Weights of a small transformer language model: no biases in attention or MLP.
Each number is 128 + 24 x the weight over its row's rms, rounded and kept within 0 to 255. Layers, rows and columns count from 0. Numbers have three digits each. The size before them is the row's rms in percent of the matrix's.

# up: layer 4 MLP up, 6144x768, rms 0.108, rows 1165-1224, columns 432-479
# down: layer 4 MLP down (transposed), 6144x768, rms 0.0979, rows 1165-1224, columns 432-479
up1165 092:135160115156126099163107113119129110088136122089137154158092130138131107121149103177099084126133141118152138138105160107129132128130137138121133
down1165 095:125116139128091124101114133126118087116138117144142110111118124104148076082130117129120175063147112098158223130132192109107128154135104157145146
up1166 095:143118114147120114140168129144153134140108123125107132117124141130129125159110101114084106127115166162124103101149076123140108130148108159139153
down1166 095:121121116111109142116135126163127142090141133162126105121148131112131154164143120104137120141133164088158125117169132128137116126101123106141148
up1167 103:144126149078107100098118101145121123131122110113144092138132130112121136110131169117124164166132137140119129130139153136097134152147146119091201
down1167 102:145129099121105134152128173134120142165128108103150142142128130126099153163158142103136133114157137164126124149133142094084096100165120157098167
up1168 101:171138107140136181113082117125122129087140127105102162095113121123124121127096154164134138114131141142113150151176114099171137126086137112119091
down1168 097:118132103165127106151132168122150158105121082163120094136114123140143096117072133129136136127121109118122142109162133128144128161123166133161134
up1169 078:110123134134117139109148100156116149138157106168180107131076156139133137165117142134112146102139096148123116085112127070130157132127117129128150
down1169 080:086120102166109143150165174166141117122105117110108065074188141113160124113128119130114152144111106064109079132107165091121154158155119108102130
up1170 093:120104120099141141151136143124095147136098074104153082088112115130118143142098146090085113131138146104120149110062137131142148143140124113089100
down1170 090:135132136117154130186125132160153152108120119158156123150121129120143116122096113110146108104109119107122090135129155128139094092115125118117080
up1171 109:153123135072145110177132137147100089099145131078100165127152142133094112125157128116140121110108167086093115115127096120095138156126142099118159
down1171 110:168148086128140103141106119146129123113131066155125121125078079136136134110099143124167128159169142099161109125131092125075128146103149147138180
up1172 101:173114101155140101120168162094125119121158082159127134123100155179140165109140102118126121136161120134114172123120137141107128149158120112106133
down1172 100:124144143161158165127067147102096118123122135129108123130097074127142112118092119139094137156140124132123134081132108145125125091102130148154174
up1173 098:147181100136120102146158125156096157144137097130114134101102096101082136107113120121130167102116147176129152119131141119137132180100126123103093
down1173 100:124141135158159097094130106198146121130093135123134114132162071130144137130151129120151117136125115142137145159139146126100088101097133101141133
up1174 093:141079157099128084104126108090103139120120136122113119152135138117111145144116165162108075128122079120124137139144146120112125161167112137158116
down1174 090:114141114100169133108132164179149139083126105110160094087129162116155109151129134126147134137179113123094159151147167123123112073181140056181090
up1175 097:151082129137111102075131117150130120122118099091146104129113143141149133128138130127105102115107142129120118199134156127096120109107153123160135
down1175 105:143131081104154104147097144127115129124110070093151090162109122125100128158129124120110113144124108103129138182154107110111101122123144147123133
up1176 111:158161083103148149127152094108109121142162135123132123155131138122133107132122120120123154141103138109103095124120127098137097107091152159128153
down1176 106:119144131088105133119127129133110110108119140134146106145133127106106164144087124104145108138147145134115149156121134162121092166153128105096153
up1177 094:114140109108127104143094151138146132135094138108147140122101103150083130100153130142131147108104098171146137161156099145092092107160124121140135
down1177 098:084149164177152132112146118096153130116108134130122118100131134137182129112118130149157107149129151127099118117129112141098123150158150119134094
up1178 088:130143155095106133110148143129127099164139166171099126099085142135165077133164096131144114164120152116136120103097120116109132162129125117132116
down1178 088:147155099114122136125134178184134101149116143121166124168138161105116134097120147156131127133081119163088129170098116105140128137089121114150124
up1179 101:117105091143139093113133143123138155118131173105124108160115136136150151183114122129173136054095151129099128156148175133132166120157155107150130
down1179 096:117089147120130129113125135118138148133080145166137101106103153175125105124130150150112134144156151176127146106142148141136119134193089104128133
up1180 105:122175136140173100140104137154116151152130178143095117123133174156125122150137147141130138137073134173125122134113123109119133100150122124106146
down1180 108:162108120144153104127119125143121133148112123143120094123134134113136138095123136154127092114167167102090106105153143139142155133164104103124108
up1181 100:162174124105135113152123120136090127120139088123124127098175137103115130142166127095122170125108122135153144098137127150113138147115132123116135
down1181 095:095176152137156149142116098171153134121109165093113117138107101130108130112128094141084096128140123170087092112113095121125101142075168131129175
up1182 100:114105114092106106127136139100131136158107147111145163151142123119196173131097151098100126100116133109125108129085095106116157144146095092130102
down1182 097:097116197143140142108113116131155112087137117120152099137080128108133114109097143121085128123111143181103100117158123110101140112093150133129135
up1183 096:145114148114144120119124151119145126133142119153136092120139105124112093126189094116106116113074155134164141126133134115187154123122101100155143
down1183 089:100094148109122168125135182140106125112168133115106109106144132166118131068141119135161131159120107131144120114126150126157201157142146117205106
up1184 096:118110106086135103100155161101111120125131091099114097141138140166131110107100166126131145148108118155113099134099152166125128119103089116132182
down1184 106:141131087110126145154156157076161138115127106130126123145162115187108137149097099151159091144116107106153045134083142149128139063110066095142122
up1185 095:108124153127137149113180138143098116103122092108120146117100116118126121160098131170135160103132127118117137127166116090172184081170131141106168
down1185 096:169155085148130175147113152128164108138100091097156136099078142152154144076107120121120115075122119139126099141150117124110125118126087165136116
up1186 093:101124137116111108124072118130145087143154109098168124119088115096153169118162108090136144083148124148072096181132154130136124131098128109127096
down1186 094:144119119167155106144183108116087090108116127158097145120109127104095140126107120114087117137168137158089072097109142118092168111118147147124121
up1187 094:146167137118127120098161124113098109132065165150186108154135132143116118066131100170098092097094162104128134119102083119127096133141109120159118
down1187 093:186131092121140135084145150113106126148102167094115136133125126115143120094162141124132106134120177121113113098125118077116124143113114140121182
up1188 104:203158102131145147116099124077125133146104140146187112126123107171123144085135175102107130111129079110162129122171131095128131137114105117103137
down1188 105:123088164151074143117136150123103101113145109120144105122161123123132101155108138160149163116104106147115123127115161095128162146134121149160162
up1189 097:145096122136168115136103096163084095103111148102095151130115150109127115112132102099141094137131129085147173114119138139109103089130162135084138
down1189 094:100098103140140107106146138151120117167144127210121138144130156133142105122126173124123141168098143116124132187148107077081162096140131155071150
up1190 098:155121141140159125142113060139113111130103092092102124107127132117109148114127150107105124078133114134153119088129134122077146108138149111092126
down1190 092:139144121143123163158117105097147125120126121141141104100137090105123144160093102161087133124110123106129149101178167116109149124081137083148121
up1191 100:147126152124120069125100134113144130106122131130153165136094139103121160113140145164132139119146132101139194089120119100143151146150102094100099
down1191 102:142135129119183093140079095168116097170151114112117127157176081115190117142142107125151132183124135139126122077100122072107151142127142134125075
up1192 098:139088138103137160082092087150166143131096161149122114158140153121106098146140112128103148116118106117133151150170106100137102115144137146141159
down1192 105:143143164068156119099126139157164131136115147185103099139116108107132128097058184071168133083102100091149132116139109121139136127106116125085139
up1193 098:140102125156162126182176095146144134154102091122099113147150161125131150126116108121089150119158152162153148131140171130102155083132107111113129
down1193 096:133122165097159135128123114144145100132091137089121148144146165097103108127094134160113113115092144122133135132182125117119120125144131075159110
up1194 096:127151103124094181179113156127128106153147106153177074127138108149134120110156129118091124120139137117137097132098156105156110143108151109088092
down1194 102:090117149125124134197145129124098148158144133129109121134115136107103186121143153137086098122106131191112096095105120132145126095112173098132158
up1195 102:140125125149129076132110085099082114150117137163126091132076120098160152107140140064143085114135151109105146102083123142143113111111127106158119
down1195 100:133149139091170111117095124124124144138141143157125084121105138147145104124142093152111143126085119135129126148144141133132110092159158170121118
up1196 105:146095144093114090126110075105143090133089137109169124095117104115107149156127105134104109154117110139120131131136147097127101144119093144082115
down1196 105:148124166102154104131146146104119134109134090101157131128135143130178168171135125127150100162141129103108120100139116151089083129110144095165130
up1197 092:154159152154171080157151125109107143153126133170165105118127127129121199132161126131096132122163107128133114152145106149130129150113151126096141
down1197 084:137170064132121153122128164117109130056149101116157098131125143127117109149122139123122100125170103108155127148166114120169128163119140068139093
up1198 099:097144113081157116128129057142111182127156115106104114116107119147127066157079090155145111099079146134123116164102128155126114126142078156085105
down1198 099:153092100164116140101104126138180134133146148126159115129123131110104147114059093122141119127132111108075112160140110099140081146164137163065114
up1199 095:091108194135152101162093118110092116132132112122141109153116101153135156145146134100125145120142150101147066136135119135071133128174113132170107
down1199 092:126148140162099099116149173133113136114130089129086146143105116161111142113123113127142118118125136146153163095115176120090095164136126125100124
up1200 101:115137111087119141103120123083164122160161146145133114124142126153157143127147141134111070130097123109124131138149122139111101098137111133147173
down1200 107:087137152134120156128166090126120125083118095102102154136150164151126099150110125131144109111137147122135148083174158152147113146094080157155127
up1201 102:080111141120158135150148140126128137159177113097063172124170144110136102116111115115120151117151100113116108128123126171123112119119070086134136
down1201 099:126143150117100136117114121134111128150099086112147156136166137163114101179130135112101160102127143129077139132157122119118105143152129131154032
up1202 091:163113145137081138092174101119134121101103102170100113101177119106105085109120122113169111171111148118147108147172118126162106084173127186118146
down1202 095:132119132108135137136134165142123140103149115154126194110132146133153128109146158153149098126139168095160146126165182096133139109115173122148141
up1203 097:116125148113138129116138161095125134131106134113120118107166153142095131117132122103139147182117124147130102165125133138142163141128126080149129
down1203 103:103084084142111110129127139129134110125134151110148141145092128109107117129054122140130134122119139104088149089150137150133163128069161153127147
up1204 104:117077076157106129107133165088134108121139128126168098120086110131105110137165119152137168111101166132140129149153105063104153101172131134141144
down1204 103:131094157124104124145140129115183146125112152106123101151085126148097128136180131138127184112134161115099158101108116107129111134147142124110104
up1205 108:144139096141124104139159129110161101099152101144108134123121131143147122112162182116153093132116141045129147108106133113053132122165104119111106
down1205 109:106123136114151150178129130142132150115113121147124145126098143106120148080160170102068111143107123134152155148180153097105156113122111109122110
up1206 104:129085133139093097104118149163136132112143123136152122109126099146140090180136121114110115108124113137154153121087150051112093127104092121106123
down1206 104:140093132171198107116128097141118117153129080125129141137104114083116133102125137114156133158146118133138136143131097146157124133182138093120116
up1207 111:122139162141145131103166123155115155138089138108125102134137104145168143137118125142101171129105115104111101132104126174145132124130153135145134
down1207 112:111163184189133113113171127144117122141085149178069133146173117127079143165101111129144146115144152141146111116088163170127129114108098116149095
up1208 096:104081126092127105097147102084146101115144107118142106096119150084133157156122104131106104171135123150124127156110119084107162121127199100151120
down1208 095:132134084110132081097142149122118137137119152146136159138120102136183101136108104169104103137137124159103130152104109140155129106162132093123143
up1209 095:139090165104152105141106105127114172157117141059138167140135161105123127119127119141124143108152183137101110119122151147117140095167128119111104
down1209 102:121155115121109089170146150142175147090115135151121142134113082159136120131054151103110132149139140117121157088113101091133093124124108112118125
up1210 099:114148134141116184161131163143117113133103137122109135158116119121130136118107124152106137167114132086128140108162106163154124138117137193110162
down1210 097:117118103093140122135096092204129129144134140198131142154115162108134130142127103060114110110139130111130136126158135108089152073076124113144180
up1211 094:141122131128149131127100118070095141102104109088129099094114116121137165129081112170103138123174093141123147143151125124176115140057156142116103
down1211 092:137141110164121112129105110096100159112143119147168157142119128137152128109093143163159134172141155097115120146117144097125114118134122129152174
up1212 103:135093088126149087114119102130113156118144151161135125096101136122149116131121133111129133106136115161092160147101142125121099141126097148113102
down1212 112:114107115133124126112147127139095149117130144108098133087167175128128167107147131123120112142128124114097171129109135158090132107126092158090137
up1213 099:135127113104128125143123091146130153160133151125160123170137097145120143139173114159097107180107145126179131131113160140104173152118106086156168
down1213 099:157144115102139079111129126100142140100110129150129089140119109130117123146113121157120080138164080111118123148093153140107130106133120133101088
up1214 104:138130107106128112150138152123114132087117162156133132127099130134174161139132125134128141156113175100077129109143098162126086131109112147113117
down1214 100:155110125053121147134148127109104125115125084098119128121125148116123153085084108137141131154123111112132121101129102157133098115128165096135124
up1215 100:130104109132090138128121148103082142146137098153152134118094108105125174128182124128129131137127134145119150133094130130089128137150124121114111
down1215 098:120121123105151099111142083085093111147143145153152169105148134101133176121172116143160145135158099109129112111135103140126162143089144115109153
up1216 102:133144110075166111072148126115155149127127139159157136124120142154170112157152106167132076051142160114138113175130134123110094142135103158146134
down1216 100:146176121117140118140163162144111107121155170103094139128097101123086117156108145119092068174112147152116145070194096128116158113114122160147088
up1217 092:143146128121137082104119095130206179140092168181099131112130132164147127121135105112125097107103106159107107147134164108130143069105127124130153
down1217 092:115162127117123129156117139136151131148112132173141137151127166106089093128124129120133159104153121124112138141115132120111088070121156131185161
up1218 102:168166117113096153107103119133126130140123096149115135141169134117125128151135128103108130117129160119126127068141132131116131113117142124133183
down1218 105:122135116128126166173133084121110136099124107164133173136137098156137161141157112076117151137111137124122135120160094158115124080130131089164098
up1219 105:105146128138099093142150148127107127133171107163117105093083124123082156112111139115123139118131129096093204133085106168144093122179091170102128
down1219 097:102143154132142090118114150131122154140124149125157119102111161128094101096111142123135138084142132116151144118139102113148107136130090158110131
up1220 101:110124103123102140101134174148108091158143107137155170128126127130111092142151120105127101147130198142158108143110107131137132163128098176119122
down1220 097:150133146156151131096129142149108171117154125138109114138156100150138115090169119149156128121073172101079100096081190113148126133125105104084123
up1221 116:104128134131127109134092143139105135128065120148172115119127109108119153110179125136161142090087157159103116165149102133137127101105124164166127
down1221 112:118111137128106158127144138159118127137120093117105111149139161150114112106115185118122120131143153122139144125125133169120119155139120131126068
up1222 092:123160107104084131137171101115131152110147137138142159143109153116141159133143141098124117166136109077130093114153100097112085132124131133097101
down1222 088:117085137193130103137121166156139101145127148130110159171105091118132080069127104111190118134134095161103130149143162112156146124098106159135125
up1223 103:201100123090135153129143092123116110168153143114132112127109119116099109101147133206144135118133175147109136134113119132121143140140167135167091
down1223 102:130113130126181117160138116150150181120118092098124170112166178149128142147071169130163110097142142100167098133118120118108078145138128147148145
up1224 104:105126131136091134150158088080087159166126101116143163106150099125134141108126136131163164135115103135122130163114114129160116119140081163103134
down1224 103:129136152167135116074134148124155095128130098157095113132114113107125119138123084131123099081129136099087169140118130156143138098115116128131074